From a checkpoint of a small transformer trained on Wikipedia.
Size: 15 layers, width 384, 6 heads of 64, MLP 1344 ReLU, vocabulary 8192, 28.3M parameters.
Architecture: LayerNorm before each block, learned positions, biases, tied embeddings, attention and MLP in parallel.
Training: a variant of Adam for these matrices, 422M tokens, 5762 steps.
Each number is 50 + 10 x the weight over its row's rms, rounded and kept within 0 to 99. Layers, rows and columns count from 0. The size before them is the row's rms in percent of the matrix's.

# layer 2 MLP down, 384x1344, rms 0.0191, rows 0-124, columns 0-55
090:51 55 29 44 36 55 50 46 53 45 52 46 51 41 46 52 52 46 50 50 49 44 49 52 08 48 60 53 50 49 56 45 45 45 55 11 53 43 51 18 50 65 47 00 48 46 49 53 49 41 48 51 64 44 51 52
092:48 49 64 52 65 51 48 50 49 53 49 49 51 42 51 46 62 52 48 48 49 57 50 44 43 48 59 53 49 50 09 89 52 71 51 36 52 25 43 48 48 62 51 27 53 54 49 52 48 77 55 48 60 56 48 49
091:70 54 43 78 25 54 56 53 53 47 52 50 53 48 54 53 58 41 52 54 51 36 50 71 49 44 38 46 52 47 44 87 46 44 53 57 52 30 73 50 50 50 49 68 53 42 53 54 51 53 53 56 40 55 49 56
111:16 46 23 82 11 56 46 48 49 51 52 52 48 46 51 48 38 50 51 53 52 31 42 46 36 49 65 89 51 51 66 47 49 40 52 19 52 21 72 53 49 33 48 34 47 49 47 47 49 42 51 50 45 50 52 51
097:51 53 54 52 59 45 49 53 45 49 53 50 48 54 50 48 12 51 48 54 48 32 57 50 26 51 57 72 49 49 00 83 48 74 51 26 50 40 75 53 48 71 53 64 47 53 50 52 51 36 49 54 73 50 51 52
107:85 50 56 46 70 49 52 49 51 48 51 49 51 49 52 48 23 44 48 52 49 67 49 42 78 52 75 54 49 52 35 54 52 76 53 39 49 27 50 25 47 55 53 50 57 52 50 52 44 42 42 51 60 41 48 50
081:44 53 61 22 43 41 49 51 52 50 51 54 50 53 47 50 39 41 47 52 54 36 41 39 73 54 49 57 51 54 10 36 49 31 49 27 49 29 35 59 51 57 44 74 53 55 50 46 51 29 47 47 60 45 53 56
101:72 48 59 28 45 49 49 51 52 49 49 46 49 62 50 51 58 46 47 52 50 43 55 51 86 48 42 61 49 50 63 43 50 31 50 67 49 44 16 71 51 35 47 64 45 50 50 48 48 46 55 47 53 48 46 56
109:58 48 48 33 37 50 50 48 51 54 50 51 47 50 52 51 87 48 45 50 52 63 53 29 20 49 88 34 49 51 21 45 49 75 49 49 49 53 63 52 51 60 53 38 52 52 48 48 45 34 52 49 39 48 49 50
100:77 46 51 36 17 55 41 49 50 46 49 50 55 56 44 50 58 44 48 50 48 66 52 53 35 49 45 35 47 47 75 26 55 33 48 59 49 46 42 43 52 53 49 23 47 49 48 52 52 64 51 45 52 39 48 53
086:55 52 56 42 44 44 55 53 43 45 54 52 50 46 43 50 38 51 54 46 47 50 48 56 28 52 55 41 50 54 53 39 51 44 49 41 47 58 73 37 46 78 47 23 49 48 50 50 52 14 48 47 66 44 53 45
104:36 55 31 32 47 54 51 51 53 47 52 51 49 49 50 52 37 51 47 48 51 52 50 66 63 46 61 73 49 51 58 76 54 59 52 78 50 25 51 72 54 38 48 31 51 51 52 53 49 58 48 53 68 51 54 49
094:51 51 72 25 26 49 54 53 54 46 50 49 49 56 57 50 55 50 54 48 53 35 50 31 41 51 12 42 49 49 48 58 48 60 51 55 47 47 44 71 52 60 53 50 59 46 48 52 49 46 45 56 60 49 46 51
069:48 52 65 49 44 57 47 45 52 44 53 54 42 35 50 44 19 50 55 48 49 49 50 39 44 53 53 22 51 46 60 53 52 35 53 73 57 23 53 47 48 56 55 62 52 54 49 48 56 88 54 51 25 48 51 51
099:39 54 50 58 63 47 47 48 50 51 51 52 49 41 52 48 45 52 56 53 50 95 55 70 40 52 61 66 49 48 55 57 50 44 53 53 49 29 47 43 51 56 50 30 47 53 49 47 51 39 55 46 73 55 54 51
098:59 46 81 42 63 58 45 50 54 53 45 47 50 40 49 46 90 51 53 53 52 31 54 75 46 56 44 13 49 51 43 63 51 34 49 55 49 34 17 67 47 29 53 76 49 50 46 47 48 58 54 48 64 48 48 50
105:38 51 25 33 46 51 52 52 50 50 53 50 51 44 52 53 56 52 53 42 51 41 40 41 44 49 28 50 49 52 53 34 52 66 52 72 50 30 53 76 52 59 50 35 50 44 48 49 54 36 53 49 57 39 48 53
098:67 54 41 52 48 53 46 47 52 49 53 48 50 58 54 51 40 52 46 44 47 49 48 60 34 51 29 66 47 49 30 57 50 49 51 47 49 32 29 71 48 49 50 61 50 45 52 47 48 46 55 53 43 62 50 48
101:53 52 55 57 64 45 54 49 51 44 52 49 47 41 54 52 73 47 47 51 49 63 48 63 46 49 50 39 48 52 30 32 48 18 52 67 53 81 48 16 48 60 49 63 49 48 55 51 49 66 51 52 33 50 48 48
102:37 54 51 69 59 57 51 48 52 47 43 51 54 52 52 54 70 48 49 49 50 52 49 49 39 53 39 24 49 50 33 36 49 67 47 66 51 63 07 52 49 60 55 46 54 50 50 45 48 31 50 50 75 49 50 49
109:58 47 32 27 22 41 50 51 53 51 49 48 52 56 48 46 56 50 46 48 46 56 48 26 75 47 40 52 49 48 60 46 50 47 47 57 49 33 49 68 47 74 44 27 48 51 49 49 50 63 49 50 36 52 53 48
105:40 54 54 23 64 47 54 52 53 53 49 50 48 41 52 52 24 49 50 50 55 47 59 33 64 53 51 44 50 51 30 85 47 21 50 39 53 82 47 47 49 54 50 68 57 55 51 50 46 53 49 52 71 57 50 52
113:63 48 64 00 66 50 50 48 51 52 53 50 48 48 53 56 63 54 51 45 52 49 40 63 58 50 67 74 49 52 79 63 47 05 52 30 50 81 63 37 50 27 47 34 53 50 54 51 45 28 51 50 64 57 49 48
104:34 45 72 55 65 51 48 49 50 52 51 49 48 55 48 54 57 49 43 53 51 75 47 60 44 50 64 51 52 51 05 78 53 45 53 37 45 36 55 48 53 23 49 44 52 47 50 53 50 41 53 51 45 51 51 48
102:33 47 70 32 73 48 52 47 55 54 49 50 51 51 49 49 36 51 51 46 51 54 50 49 49 48 23 72 49 52 73 41 48 48 53 41 51 31 55 42 55 57 50 32 52 56 52 53 48 68 53 47 39 64 55 51
100:43 52 30 67 36 55 48 51 48 48 53 49 57 45 51 50 53 51 48 56 51 15 45 30 31 49 46 61 50 49 57 58 54 27 51 36 53 53 30 34 48 72 49 66 53 50 50 47 47 33 49 58 51 49 53 48
090:51 47 44 44 60 46 48 47 50 54 52 50 47 54 54 46 36 51 53 47 52 50 51 41 58 45 44 42 49 50 15 52 50 47 52 50 53 74 63 46 52 43 56 40 60 47 49 47 47 41 48 53 56 56 51 52
096:61 50 67 30 78 47 53 51 46 46 54 53 53 52 50 51 47 52 46 50 48 31 46 21 69 51 33 37 49 48 42 54 49 26 56 56 54 32 48 66 45 86 52 37 44 47 56 49 54 51 50 47 30 54 47 50
102:59 46 69 33 69 50 47 49 47 48 51 51 49 52 49 46 70 53 45 54 51 82 41 46 19 56 47 59 52 49 41 69 50 66 52 51 45 58 38 53 50 28 52 69 48 50 48 46 51 45 55 49 65 48 50 48
069:71 56 38 74 64 56 40 50 51 56 51 46 52 45 45 48 48 49 52 45 48 62 59 34 70 51 70 44 47 52 53 16 54 74 51 32 52 59 21 23 51 55 55 66 48 47 48 45 48 71 54 52 42 55 53 46
081:78 51 41 59 57 50 50 48 48 46 48 46 54 50 49 54 67 48 48 50 50 16 51 41 54 48 24 53 48 49 32 45 50 23 51 38 48 35 41 51 47 63 49 59 46 49 53 48 52 85 58 47 39 55 48 56
101:54 51 12 71 72 44 46 49 48 52 56 50 51 49 50 47 40 50 48 51 50 52 49 58 64 51 89 56 49 51 44 67 50 43 51 57 48 55 39 70 48 71 50 73 50 57 53 46 53 56 48 43 50 53 51 46
087:62 49 30 40 60 47 55 55 49 46 46 47 47 64 49 47 50 53 52 51 53 61 53 39 65 53 66 39 51 50 42 56 52 65 55 45 53 39 60 60 53 52 47 53 52 53 52 46 47 34 54 53 50 44 46 50
104:24 45 62 49 54 54 51 50 53 51 50 52 52 48 48 53 37 45 47 47 50 34 55 58 44 53 53 73 51 48 80 51 50 28 50 86 47 59 45 57 48 14 53 33 52 51 49 52 53 59 44 48 65 42 49 51
099:20 49 56 60 31 44 50 52 52 50 49 50 52 51 50 53 66 53 52 50 50 49 47 48 13 52 42 56 52 52 41 65 47 48 52 36 49 51 39 81 52 68 50 38 51 47 48 48 46 52 50 47 67 56 48 52
103:44 54 46 42 63 48 50 46 48 45 47 47 55 48 47 54 76 55 50 49 52 69 48 40 70 46 62 60 49 48 96 63 52 15 55 31 45 67 62 62 50 43 55 49 54 46 46 47 49 42 51 53 66 48 53 48
102:71 52 52 38 64 52 50 53 45 51 46 47 47 50 45 47 68 47 50 50 50 62 52 56 74 53 55 37 51 47 37 51 49 78 53 85 53 39 71 76 53 34 51 16 50 50 53 49 52 41 46 52 60 55 47 44
104:61 49 61 22 43 44 47 51 52 49 50 50 48 44 46 54 37 51 49 51 50 41 51 46 50 47 64 52 49 49 67 47 51 95 55 67 49 27 77 36 53 30 54 44 47 51 50 55 50 46 46 52 32 36 51 51
105:42 49 40 35 34 45 48 51 48 49 47 47 56 45 45 46 21 55 52 48 51 28 51 55 15 54 39 21 53 48 87 64 51 68 48 31 55 62 20 41 52 72 45 51 46 49 54 54 53 37 52 50 50 50 48 51
102:49 47 84 55 31 48 49 51 52 53 47 48 49 49 44 51 26 56 51 48 54 27 54 49 62 48 64 37 52 50 58 71 53 42 54 30 52 83 25 30 46 67 55 26 55 51 55 53 43 60 51 54 54 61 52 49
100:48 52 57 43 67 54 53 51 52 48 52 49 48 48 47 46 48 45 45 52 50 52 51 34 60 52 53 30 49 48 00 64 52 33 48 32 48 60 30 50 48 68 49 55 51 52 50 54 55 50 48 48 74 42 48 57
105:46 45 52 49 46 40 53 52 52 46 53 52 51 51 49 50 38 42 46 51 52 34 48 38 48 48 35 58 51 50 21 70 46 41 46 45 51 40 60 36 52 36 46 64 56 45 49 51 52 50 53 47 45 48 54 52
106:52 51 75 61 41 51 48 49 53 50 50 47 50 51 54 50 71 54 51 49 49 46 56 75 67 56 23 44 52 48 26 50 45 36 48 62 54 32 62 50 50 43 42 84 52 58 49 50 47 48 49 50 42 45 53 50
098:57 45 63 33 67 57 53 50 49 55 51 49 41 51 45 44 69 42 48 51 48 66 54 41 84 46 15 55 49 50 63 51 50 48 50 32 50 24 62 56 48 57 53 29 50 48 50 47 51 36 51 49 66 58 54 52
103:66 47 48 37 60 51 48 48 51 50 54 50 43 45 52 51 68 51 56 51 49 99 48 25 48 46 39 49 49 52 24 35 49 62 53 74 49 56 59 82 50 93 49 68 46 50 52 54 51 58 49 50 37 55 51 45
095:39 47 45 54 39 44 52 49 49 47 50 52 56 47 53 51 69 49 50 50 49 49 45 37 18 54 72 49 50 49 52 38 53 30 52 46 50 57 54 71 47 72 47 24 52 53 49 54 48 76 49 48 31 55 55 51
074:54 47 65 60 32 44 52 54 54 45 48 50 42 49 53 51 52 53 43 56 51 49 44 40 56 56 53 48 50 51 64 65 53 50 57 45 53 67 51 54 48 28 51 49 49 51 49 51 45 50 47 52 50 57 58 44
101:90 46 63 55 32 53 43 49 49 51 45 54 46 49 46 52 19 43 50 54 47 67 51 62 63 49 62 52 51 46 46 37 47 65 52 56 53 46 53 39 49 45 47 37 52 50 51 54 53 64 51 49 30 50 48 54
099:62 49 44 76 50 52 58 46 45 49 53 47 52 46 46 46 25 51 53 45 50 11 47 56 84 48 44 35 49 48 28 56 48 36 47 70 50 80 25 45 48 57 54 28 47 47 48 54 47 46 49 45 61 41 45 52
103:40 46 64 46 53 46 53 47 52 51 50 49 50 45 47 49 54 50 53 43 48 56 55 53 69 45 46 64 48 51 19 60 49 77 47 68 51 44 66 63 50 42 49 57 51 46 50 51 52 43 48 44 69 53 52 49
104:72 46 46 68 50 52 50 53 43 53 57 52 55 45 44 51 43 48 52 53 50 31 51 43 81 55 55 73 50 51 34 46 52 24 53 40 51 60 33 45 51 73 54 45 49 51 52 48 53 49 49 52 50 49 46 54
106:49 51 43 23 38 46 43 48 52 53 47 51 55 52 44 48 34 51 44 52 48 57 51 58 38 49 69 46 48 49 57 67 47 38 50 63 51 77 28 48 47 22 50 60 49 51 47 48 48 53 46 48 34 49 47 49
104:55 48 64 56 45 45 51 52 52 51 51 50 49 52 52 48 32 52 44 46 49 31 59 67 55 54 48 30 49 49 31 54 47 29 53 59 51 12 53 36 46 44 48 47 49 51 52 51 51 56 48 52 40 47 50 56
101:19 55 51 41 64 46 49 51 53 50 48 50 52 46 45 48 38 51 47 51 52 64 58 37 79 46 72 49 49 48 79 69 51 86 53 50 52 46 64 70 51 32 51 04 52 48 48 47 54 38 51 45 68 42 49 53
114:57 53 57 76 43 47 53 50 49 50 51 49 47 50 51 47 29 49 51 48 50 57 56 49 56 47 68 64 49 51 37 54 51 41 49 72 50 49 18 81 47 51 55 05 50 51 46 49 45 59 50 55 63 51 47 47
106:27 51 62 56 27 43 53 53 47 48 45 52 54 53 54 52 54 52 51 47 53 76 50 37 59 53 60 73 50 49 38 79 47 21 48 73 48 57 43 22 51 45 54 48 46 52 53 49 53 53 52 51 52 38 49 56
110:20 50 50 65 36 47 51 50 51 49 50 49 49 49 48 49 19 53 48 54 50 40 51 58 43 50 19 42 52 52 70 49 53 65 46 37 49 48 30 21 50 27 46 39 44 45 52 51 51 60 47 51 23 55 46 52
114:32 53 53 44 60 42 52 48 50 52 54 51 48 37 50 51 31 48 52 48 51 60 50 47 67 49 26 75 52 51 93 77 52 64 50 64 51 43 60 41 47 41 48 61 45 48 48 46 51 67 51 48 76 63 50 49
104:43 47 71 74 59 54 54 51 45 50 47 50 51 63 52 50 66 51 51 53 52 71 47 34 25 56 74 77 49 50 52 36 45 31 48 22 48 59 55 64 46 51 50 30 53 49 49 49 45 56 48 51 36 49 48 50
103:75 49 68 16 52 50 46 48 51 53 53 53 50 47 52 50 54 52 51 50 48 36 47 57 52 48 47 46 50 51 03 34 44 57 50 38 50 53 68 46 49 52 49 40 43 53 53 54 50 34 48 51 42 47 46 44
088:67 45 41 48 77 56 50 52 54 53 45 51 51 51 51 52 59 46 49 51 52 27 52 66 52 49 30 65 50 48 85 62 50 71 49 45 52 37 48 57 54 43 48 61 50 46 49 49 46 27 47 51 73 46 47 49
103:51 47 60 34 43 45 50 53 45 50 48 50 56 54 50 50 31 52 47 48 51 63 52 57 42 53 40 24 49 49 33 80 53 36 46 36 50 59 49 52 49 90 45 72 52 54 50 52 55 79 53 47 53 48 49 51
109:55 54 42 57 74 55 49 52 47 48 50 47 48 45 52 55 37 48 47 54 50 10 47 40 47 54 43 51 47 51 00 65 52 75 49 53 49 41 64 61 52 34 46 53 51 49 52 53 47 53 52 53 80 46 52 55
050:66 44 81 63 53 52 50 54 58 53 53 49 44 58 54 44 58 48 47 53 49 55 43 88 44 54 57 61 53 57 50 32 53 71 47 70 48 62 57 43 49 52 49 37 50 60 45 55 47 37 47 47 29 49 49 49
080:62 50 99 73 59 46 54 54 57 54 50 52 49 42 53 44 31 40 48 50 54 58 50 63 70 53 70 65 52 53 53 52 55 46 50 38 54 51 58 56 48 50 45 32 52 46 49 54 52 27 49 51 59 46 51 50
106:29 51 63 49 56 50 50 52 49 46 55 49 44 50 45 53 80 47 47 50 49 43 52 54 61 47 57 53 51 52 42 36 47 33 49 43 52 32 64 63 47 44 49 69 52 47 49 47 50 34 52 47 51 44 47 43
102:51 48 00 61 51 47 50 49 52 44 42 49 49 50 53 52 45 56 48 51 50 53 48 42 44 49 50 49 48 52 28 28 50 35 49 40 46 24 73 56 51 48 48 18 44 54 49 51 47 69 53 48 29 49 51 51
120:35 53 44 30 57 56 48 52 54 51 47 52 50 52 43 51 41 48 51 57 48 73 53 51 54 57 60 44 51 51 51 50 50 27 48 57 52 58 57 36 57 58 51 61 54 56 53 53 49 54 52 50 53 47 55 50
087:63 49 42 60 56 52 51 47 52 49 48 50 47 47 45 48 56 48 49 54 49 48 46 43 61 51 48 28 48 46 87 35 45 44 44 58 56 43 33 66 51 41 54 54 47 43 53 55 45 55 54 49 45 48 48 53
102:65 53 47 51 73 44 47 52 50 50 51 50 44 50 47 53 52 50 45 44 51 58 52 45 81 48 34 27 47 50 52 43 53 69 49 61 51 27 82 45 49 54 45 75 53 55 48 46 47 23 47 55 41 55 53 52
104:29 46 39 80 58 57 48 47 49 51 46 48 45 49 49 53 40 48 52 56 52 09 45 50 51 51 85 53 49 50 73 43 49 45 52 68 48 62 70 52 48 25 49 47 42 56 51 52 47 33 53 48 50 53 47 54
067:66 45 61 70 77 58 50 49 51 49 49 50 60 47 54 47 41 54 55 48 50 63 51 64 74 55 72 46 49 52 79 42 51 54 54 16 45 54 16 32 51 71 53 39 49 55 56 56 47 51 52 49 36 40 50 55
086:67 50 61 39 71 43 47 52 54 48 49 45 50 53 46 49 54 45 46 52 51 35 51 51 65 54 58 46 52 52 78 20 51 17 48 59 50 67 61 49 54 60 57 86 52 49 46 49 49 29 50 51 40 48 49 51
108:70 49 68 67 78 46 45 50 46 49 48 47 45 41 47 48 57 49 48 50 49 24 47 39 76 49 46 78 50 49 95 54 53 67 52 47 54 35 38 35 51 49 47 50 44 48 49 46 51 66 47 48 33 39 48 50
102:29 48 32 37 59 54 52 50 51 50 50 53 51 46 54 47 44 46 52 52 52 52 51 56 37 48 84 41 51 48 55 73 49 52 49 63 48 53 00 33 50 77 48 85 50 46 51 46 50 53 43 47 49 46 45 47
106:52 53 84 47 17 55 55 51 51 49 50 50 55 50 52 53 53 53 50 50 53 83 45 60 24 48 31 75 51 53 97 49 52 39 51 20 51 67 25 52 53 37 50 25 51 55 52 48 52 71 47 47 39 57 52 49
098:38 46 44 36 53 51 51 51 48 53 52 50 46 50 44 53 22 53 54 47 49 63 52 73 75 53 56 37 48 51 44 61 50 39 45 40 54 24 66 47 47 42 47 68 55 48 48 49 54 61 51 49 56 51 50 46
097:40 50 67 52 70 57 49 50 51 54 52 50 54 58 53 46 60 53 51 51 50 58 54 47 03 51 66 64 48 53 53 68 47 62 47 25 51 92 30 57 52 57 52 70 43 55 49 50 54 48 52 48 74 56 53 46
067:38 50 62 46 48 48 52 54 56 52 42 46 54 44 58 55 61 61 46 39 46 38 50 33 32 54 44 54 49 51 23 47 51 52 54 64 57 49 45 50 52 47 56 65 56 55 54 51 49 64 50 49 45 52 51 47
051:51 55 94 56 34 42 54 58 54 53 45 50 43 36 55 57 47 46 52 58 51 55 60 52 35 56 55 60 50 50 21 59 48 58 51 24 49 45 17 42 56 44 53 55 58 42 50 51 58 57 49 49 56 49 49 48
093:39 53 50 43 54 55 51 52 48 48 54 46 49 45 45 46 32 49 45 48 48 48 53 05 70 53 54 24 47 50 82 27 48 44 55 47 51 41 42 76 47 61 54 46 53 46 49 52 53 39 45 50 43 49 46 56
101:67 51 68 62 27 55 49 52 47 54 47 52 45 54 45 48 40 45 42 50 54 52 50 33 55 45 61 57 48 50 77 73 54 42 47 61 45 46 35 40 48 68 49 62 48 50 52 53 55 33 51 46 59 46 48 50
098:35 47 40 57 27 55 52 51 52 49 47 47 52 50 49 54 30 48 50 49 53 76 50 67 52 52 64 43 47 50 48 46 51 50 51 68 48 37 24 51 51 55 54 68 60 51 51 54 47 63 51 49 68 45 49 52
096:70 48 26 55 60 46 43 49 49 47 47 51 45 50 48 47 30 47 53 46 49 32 38 53 40 55 47 48 50 50 08 42 48 60 46 32 46 34 52 50 48 44 55 29 48 44 50 47 52 36 51 47 27 53 51 51
106:50 54 52 22 33 51 53 47 50 50 52 50 50 41 54 54 44 56 49 48 50 42 43 39 51 50 38 62 51 52 32 50 48 50 47 39 53 64 37 65 48 62 51 31 46 52 50 51 50 21 48 53 67 53 50 49
115:27 47 51 17 63 46 53 50 52 50 49 48 52 53 49 51 52 50 50 49 50 29 45 56 42 48 68 45 50 52 67 55 50 08 52 67 54 80 38 68 48 65 50 67 48 48 49 52 49 55 48 50 62 49 46 41
109:22 54 31 74 51 42 49 52 49 51 53 49 55 36 52 49 45 48 51 50 52 32 50 30 50 53 77 34 52 52 47 47 48 75 49 41 49 40 40 69 51 37 52 50 52 46 51 48 49 43 44 48 36 58 50 47
113:57 51 64 56 73 43 46 48 49 55 52 48 47 46 52 48 21 49 52 53 50 46 57 50 35 48 66 56 49 47 45 55 47 45 51 69 49 15 99 32 51 46 51 75 46 49 52 48 52 42 49 46 29 48 51 50
105:62 51 62 57 60 55 54 49 47 49 57 48 56 50 52 53 53 51 53 48 52 59 46 58 43 48 55 61 49 52 28 73 46 61 55 31 52 36 59 68 53 39 50 54 53 57 52 49 49 43 53 50 60 52 53 54
104:41 49 59 60 47 57 54 53 51 51 46 48 54 47 46 54 66 48 48 46 52 51 45 47 31 49 56 94 52 52 62 70 53 46 46 42 49 53 61 48 52 68 44 38 58 49 52 47 50 46 47 48 66 57 53 48
107:26 55 50 44 39 50 54 53 48 49 49 49 48 57 51 52 37 52 47 52 50 65 46 74 69 51 36 69 48 51 54 42 50 55 53 45 52 74 79 66 48 48 49 27 45 50 49 52 51 53 47 51 43 45 50 48
109:50 49 49 51 65 56 51 47 55 48 48 50 52 56 56 51 75 56 50 52 52 38 45 39 02 53 58 57 49 49 34 53 49 62 50 35 47 64 21 43 50 66 51 55 53 51 50 47 42 44 52 52 60 47 48 47
113:49 47 86 78 34 48 53 48 48 50 53 51 56 50 50 54 44 55 52 52 49 72 43 44 45 45 57 69 49 50 47 45 47 70 53 38 49 48 58 61 50 39 49 74 55 49 47 50 48 66 49 52 18 52 51 48
112:33 53 40 29 43 51 55 47 51 49 53 52 56 44 52 47 51 52 49 50 50 48 46 61 68 51 39 46 50 49 95 39 51 40 48 34 45 63 47 33 51 73 52 29 44 58 49 48 52 61 52 50 63 50 47 48
098:55 51 39 30 40 50 55 51 50 51 55 47 56 48 49 48 66 50 48 50 50 54 53 82 58 53 52 69 49 49 30 45 50 53 49 44 54 14 68 65 53 84 52 74 49 54 49 49 48 53 51 55 63 51 54 52
104:99 52 63 29 59 50 50 52 50 49 49 51 53 52 49 54 71 53 50 46 50 56 45 58 38 51 76 85 50 50 39 52 50 63 51 54 46 41 15 65 49 28 48 34 48 47 51 52 55 57 49 47 71 51 47 45
103:56 52 25 60 49 45 53 51 52 52 55 48 52 57 52 48 77 52 54 48 51 66 46 45 28 48 46 47 52 51 33 46 48 92 53 50 52 77 66 42 51 51 53 55 45 57 55 49 53 47 41 46 56 44 50 53
089:75 50 58 56 41 50 56 48 45 53 53 52 50 54 52 50 76 49 49 49 52 46 48 42 64 47 38 54 47 49 78 63 52 52 53 52 59 50 41 51 46 34 51 49 45 50 49 43 48 48 47 52 32 63 51 51
084:61 51 62 44 58 50 47 46 47 53 53 51 45 50 50 45 71 53 53 46 50 53 53 32 53 45 55 68 49 49 52 37 51 46 49 43 56 69 45 62 47 50 47 54 48 46 50 53 47 59 52 50 22 50 47 53
107:36 52 50 78 53 53 55 48 51 57 47 50 53 45 44 47 51 47 51 51 50 50 61 44 51 56 46 66 51 48 99 51 47 54 50 27 47 56 55 52 50 64 48 41 48 48 47 50 52 47 54 51 55 46 53 51
101:37 51 52 64 50 55 49 47 52 52 54 48 49 59 47 48 51 53 56 52 52 58 59 44 56 46 45 85 51 49 47 30 45 62 47 88 55 50 65 20 52 49 52 83 50 46 48 54 49 35 55 55 48 55 53 48
110:53 48 64 56 49 56 48 49 44 50 53 50 57 48 51 50 62 52 54 45 48 65 40 61 65 47 45 43 48 48 29 42 51 66 47 66 47 79 52 69 47 42 48 26 48 49 50 49 48 68 52 49 46 60 53 56
095:40 44 62 65 84 48 51 50 51 49 50 52 49 60 48 51 79 45 48 48 49 42 43 54 47 49 30 42 49 52 57 31 52 64 50 41 52 66 42 36 46 16 55 88 52 59 46 54 49 57 53 48 63 50 55 54
078:59 46 47 46 83 62 48 54 49 50 51 52 49 58 46 47 46 57 50 55 50 50 49 72 26 55 98 55 50 49 22 46 56 54 55 64 52 41 40 82 50 62 49 54 57 45 48 46 52 39 49 46 39 55 53 51
083:48 52 37 25 64 56 50 48 48 58 46 46 50 52 53 54 47 50 51 48 53 51 51 51 60 49 74 51 50 55 28 52 50 85 44 71 49 47 71 48 55 50 52 60 54 42 49 49 47 40 53 50 43 52 53 50
096:52 50 52 63 43 51 52 48 52 44 54 52 46 58 57 50 60 55 51 49 51 63 48 47 71 50 31 34 49 50 37 39 53 62 55 52 52 37 69 64 49 40 53 42 39 52 52 46 53 49 50 52 37 48 51 50
053:33 47 77 63 46 50 49 51 59 47 49 51 48 26 52 59 49 51 47 52 50 25 49 12 63 40 50 56 49 51 18 60 52 53 55 43 45 65 37 34 45 30 47 36 51 49 55 47 48 38 50 59 67 50 53 53
105:42 45 77 55 53 58 48 49 50 52 50 52 47 57 56 49 26 50 51 50 50 40 53 44 91 52 86 43 51 50 65 37 50 82 47 53 46 64 36 46 52 32 52 25 53 46 50 47 53 55 48 50 46 48 54 49
109:16 46 50 32 30 54 51 51 53 48 55 51 50 49 50 53 83 46 46 56 52 61 53 60 13 52 52 64 47 48 83 47 46 69 46 33 49 48 61 11 51 74 48 62 50 47 51 48 47 59 52 47 38 46 48 51
091:69 45 78 34 62 42 47 45 56 50 53 49 51 54 52 52 53 46 50 50 48 74 47 52 48 51 43 56 49 47 11 72 49 22 52 60 54 42 13 24 49 39 50 50 52 54 48 53 52 53 51 49 19 50 52 46
115:54 46 36 41 63 49 49 48 46 56 52 49 50 63 51 49 28 53 51 45 52 26 46 61 79 48 62 33 51 54 46 62 46 65 47 58 50 70 88 36 51 50 44 61 50 47 48 49 49 62 51 49 75 53 52 48
103:21 48 67 79 41 46 59 52 55 45 51 52 56 50 58 47 63 50 45 48 51 86 57 45 78 46 65 56 48 53 14 35 56 40 53 39 46 59 58 58 49 61 55 63 51 51 50 50 49 44 50 55 31 57 53 52
102:23 51 72 40 54 51 53 50 52 46 46 49 53 49 51 47 54 46 43 47 54 49 52 70 65 52 38 27 48 48 34 35 51 51 54 46 49 63 57 32 48 60 51 55 49 46 49 48 51 52 42 48 36 52 49 50
104:88 48 57 55 52 49 50 53 51 44 46 47 53 57 50 53 47 46 50 47 51 70 54 45 54 48 28 37 50 49 36 34 45 40 48 89 52 66 70 51 49 81 53 58 48 50 45 53 50 72 55 46 32 46 49 49
112:59 48 57 56 54 53 51 50 50 51 54 47 46 48 46 55 71 47 52 55 49 18 53 60 48 53 43 47 50 49 89 26 49 51 54 46 53 62 38 49 51 62 55 52 54 52 51 51 54 34 51 52 49 46 50 50
090:56 51 54 59 62 48 51 47 45 48 47 50 57 57 50 46 66 46 46 51 53 49 56 38 17 51 34 56 53 51 46 35 48 60 48 52 48 52 98 52 49 42 46 42 48 43 55 55 48 77 45 44 45 53 52 51
110:22 46 39 69 45 46 48 53 53 53 50 50 52 57 48 49 81 48 48 51 50 44 47 44 52 52 18 43 50 51 30 35 48 69 52 68 50 30 19 42 55 37 48 48 55 52 51 47 51 54 51 52 51 57 50 51
092:56 46 66 76 48 43 48 50 48 49 53 50 44 51 49 52 42 53 53 51 52 40 46 50 41 51 65 47 49 50 74 38 47 72 49 44 49 33 50 58 46 47 53 71 49 58 52 53 45 48 51 52 52 52 48 46
114:60 46 40 50 50 50 47 51 49 49 47 50 49 43 49 48 51 49 54 47 48 68 54 66 38 51 58 58 48 52 40 53 51 66 49 55 51 32 54 52 48 90 51 65 53 50 44 52 49 43 57 50 58 52 48 53
106:37 52 66 69 79 48 48 51 51 53 53 50 52 63 43 50 74 49 51 51 53 35 56 51 41 56 25 78 51 51 30 86 48 50 52 44 50 56 26 72 50 61 49 36 49 49 51 52 44 81 47 50 70 57 46 49
103:30 50 30 77 84 39 47 51 47 42 46 50 52 49 55 44 46 47 53 49 51 48 44 44 10 54 28 72 51 52 19 15 49 74 53 59 44 90 65 82 46 35 46 72 48 51 51 49 49 57 45 45 54 47 48 48
100:41 53 35 75 55 53 50 51 52 51 50 51 53 59 50 54 62 52 51 59 48 71 55 72 46 48 47 62 50 49 72 44 50 29 52 51 46 77 77 60 48 17 51 46 49 51 50 51 53 55 49 46 81 55 53 48
100:50 52 88 67 57 50 48 49 49 48 52 51 53 47 55 50 58 51 50 48 47 61 51 59 43 49 55 37 49 49 32 64 51 45 50 72 53 72 48 85 50 60 48 75 56 54 52 55 45 64 50 52 42 49 48 54
049:61 52 99 71 57 62 50 49 51 48 49 54 50 41 50 48 50 48 52 53 52 39 43 46 50 61 42 63 55 50 33 58 54 58 44 39 46 57 19 58 56 32 44 40 64 49 57 53 59 67 49 44 35 55 59 49
121:25 49 57 64 62 58 47 52 50 54 48 52 53 45 48 54 53 50 49 53 52 67 43 52 56 48 31 69 51 51 31 43 51 35 47 32 54 36 35 51 48 53 52 56 55 52 47 53 50 35 54 52 48 48 49 49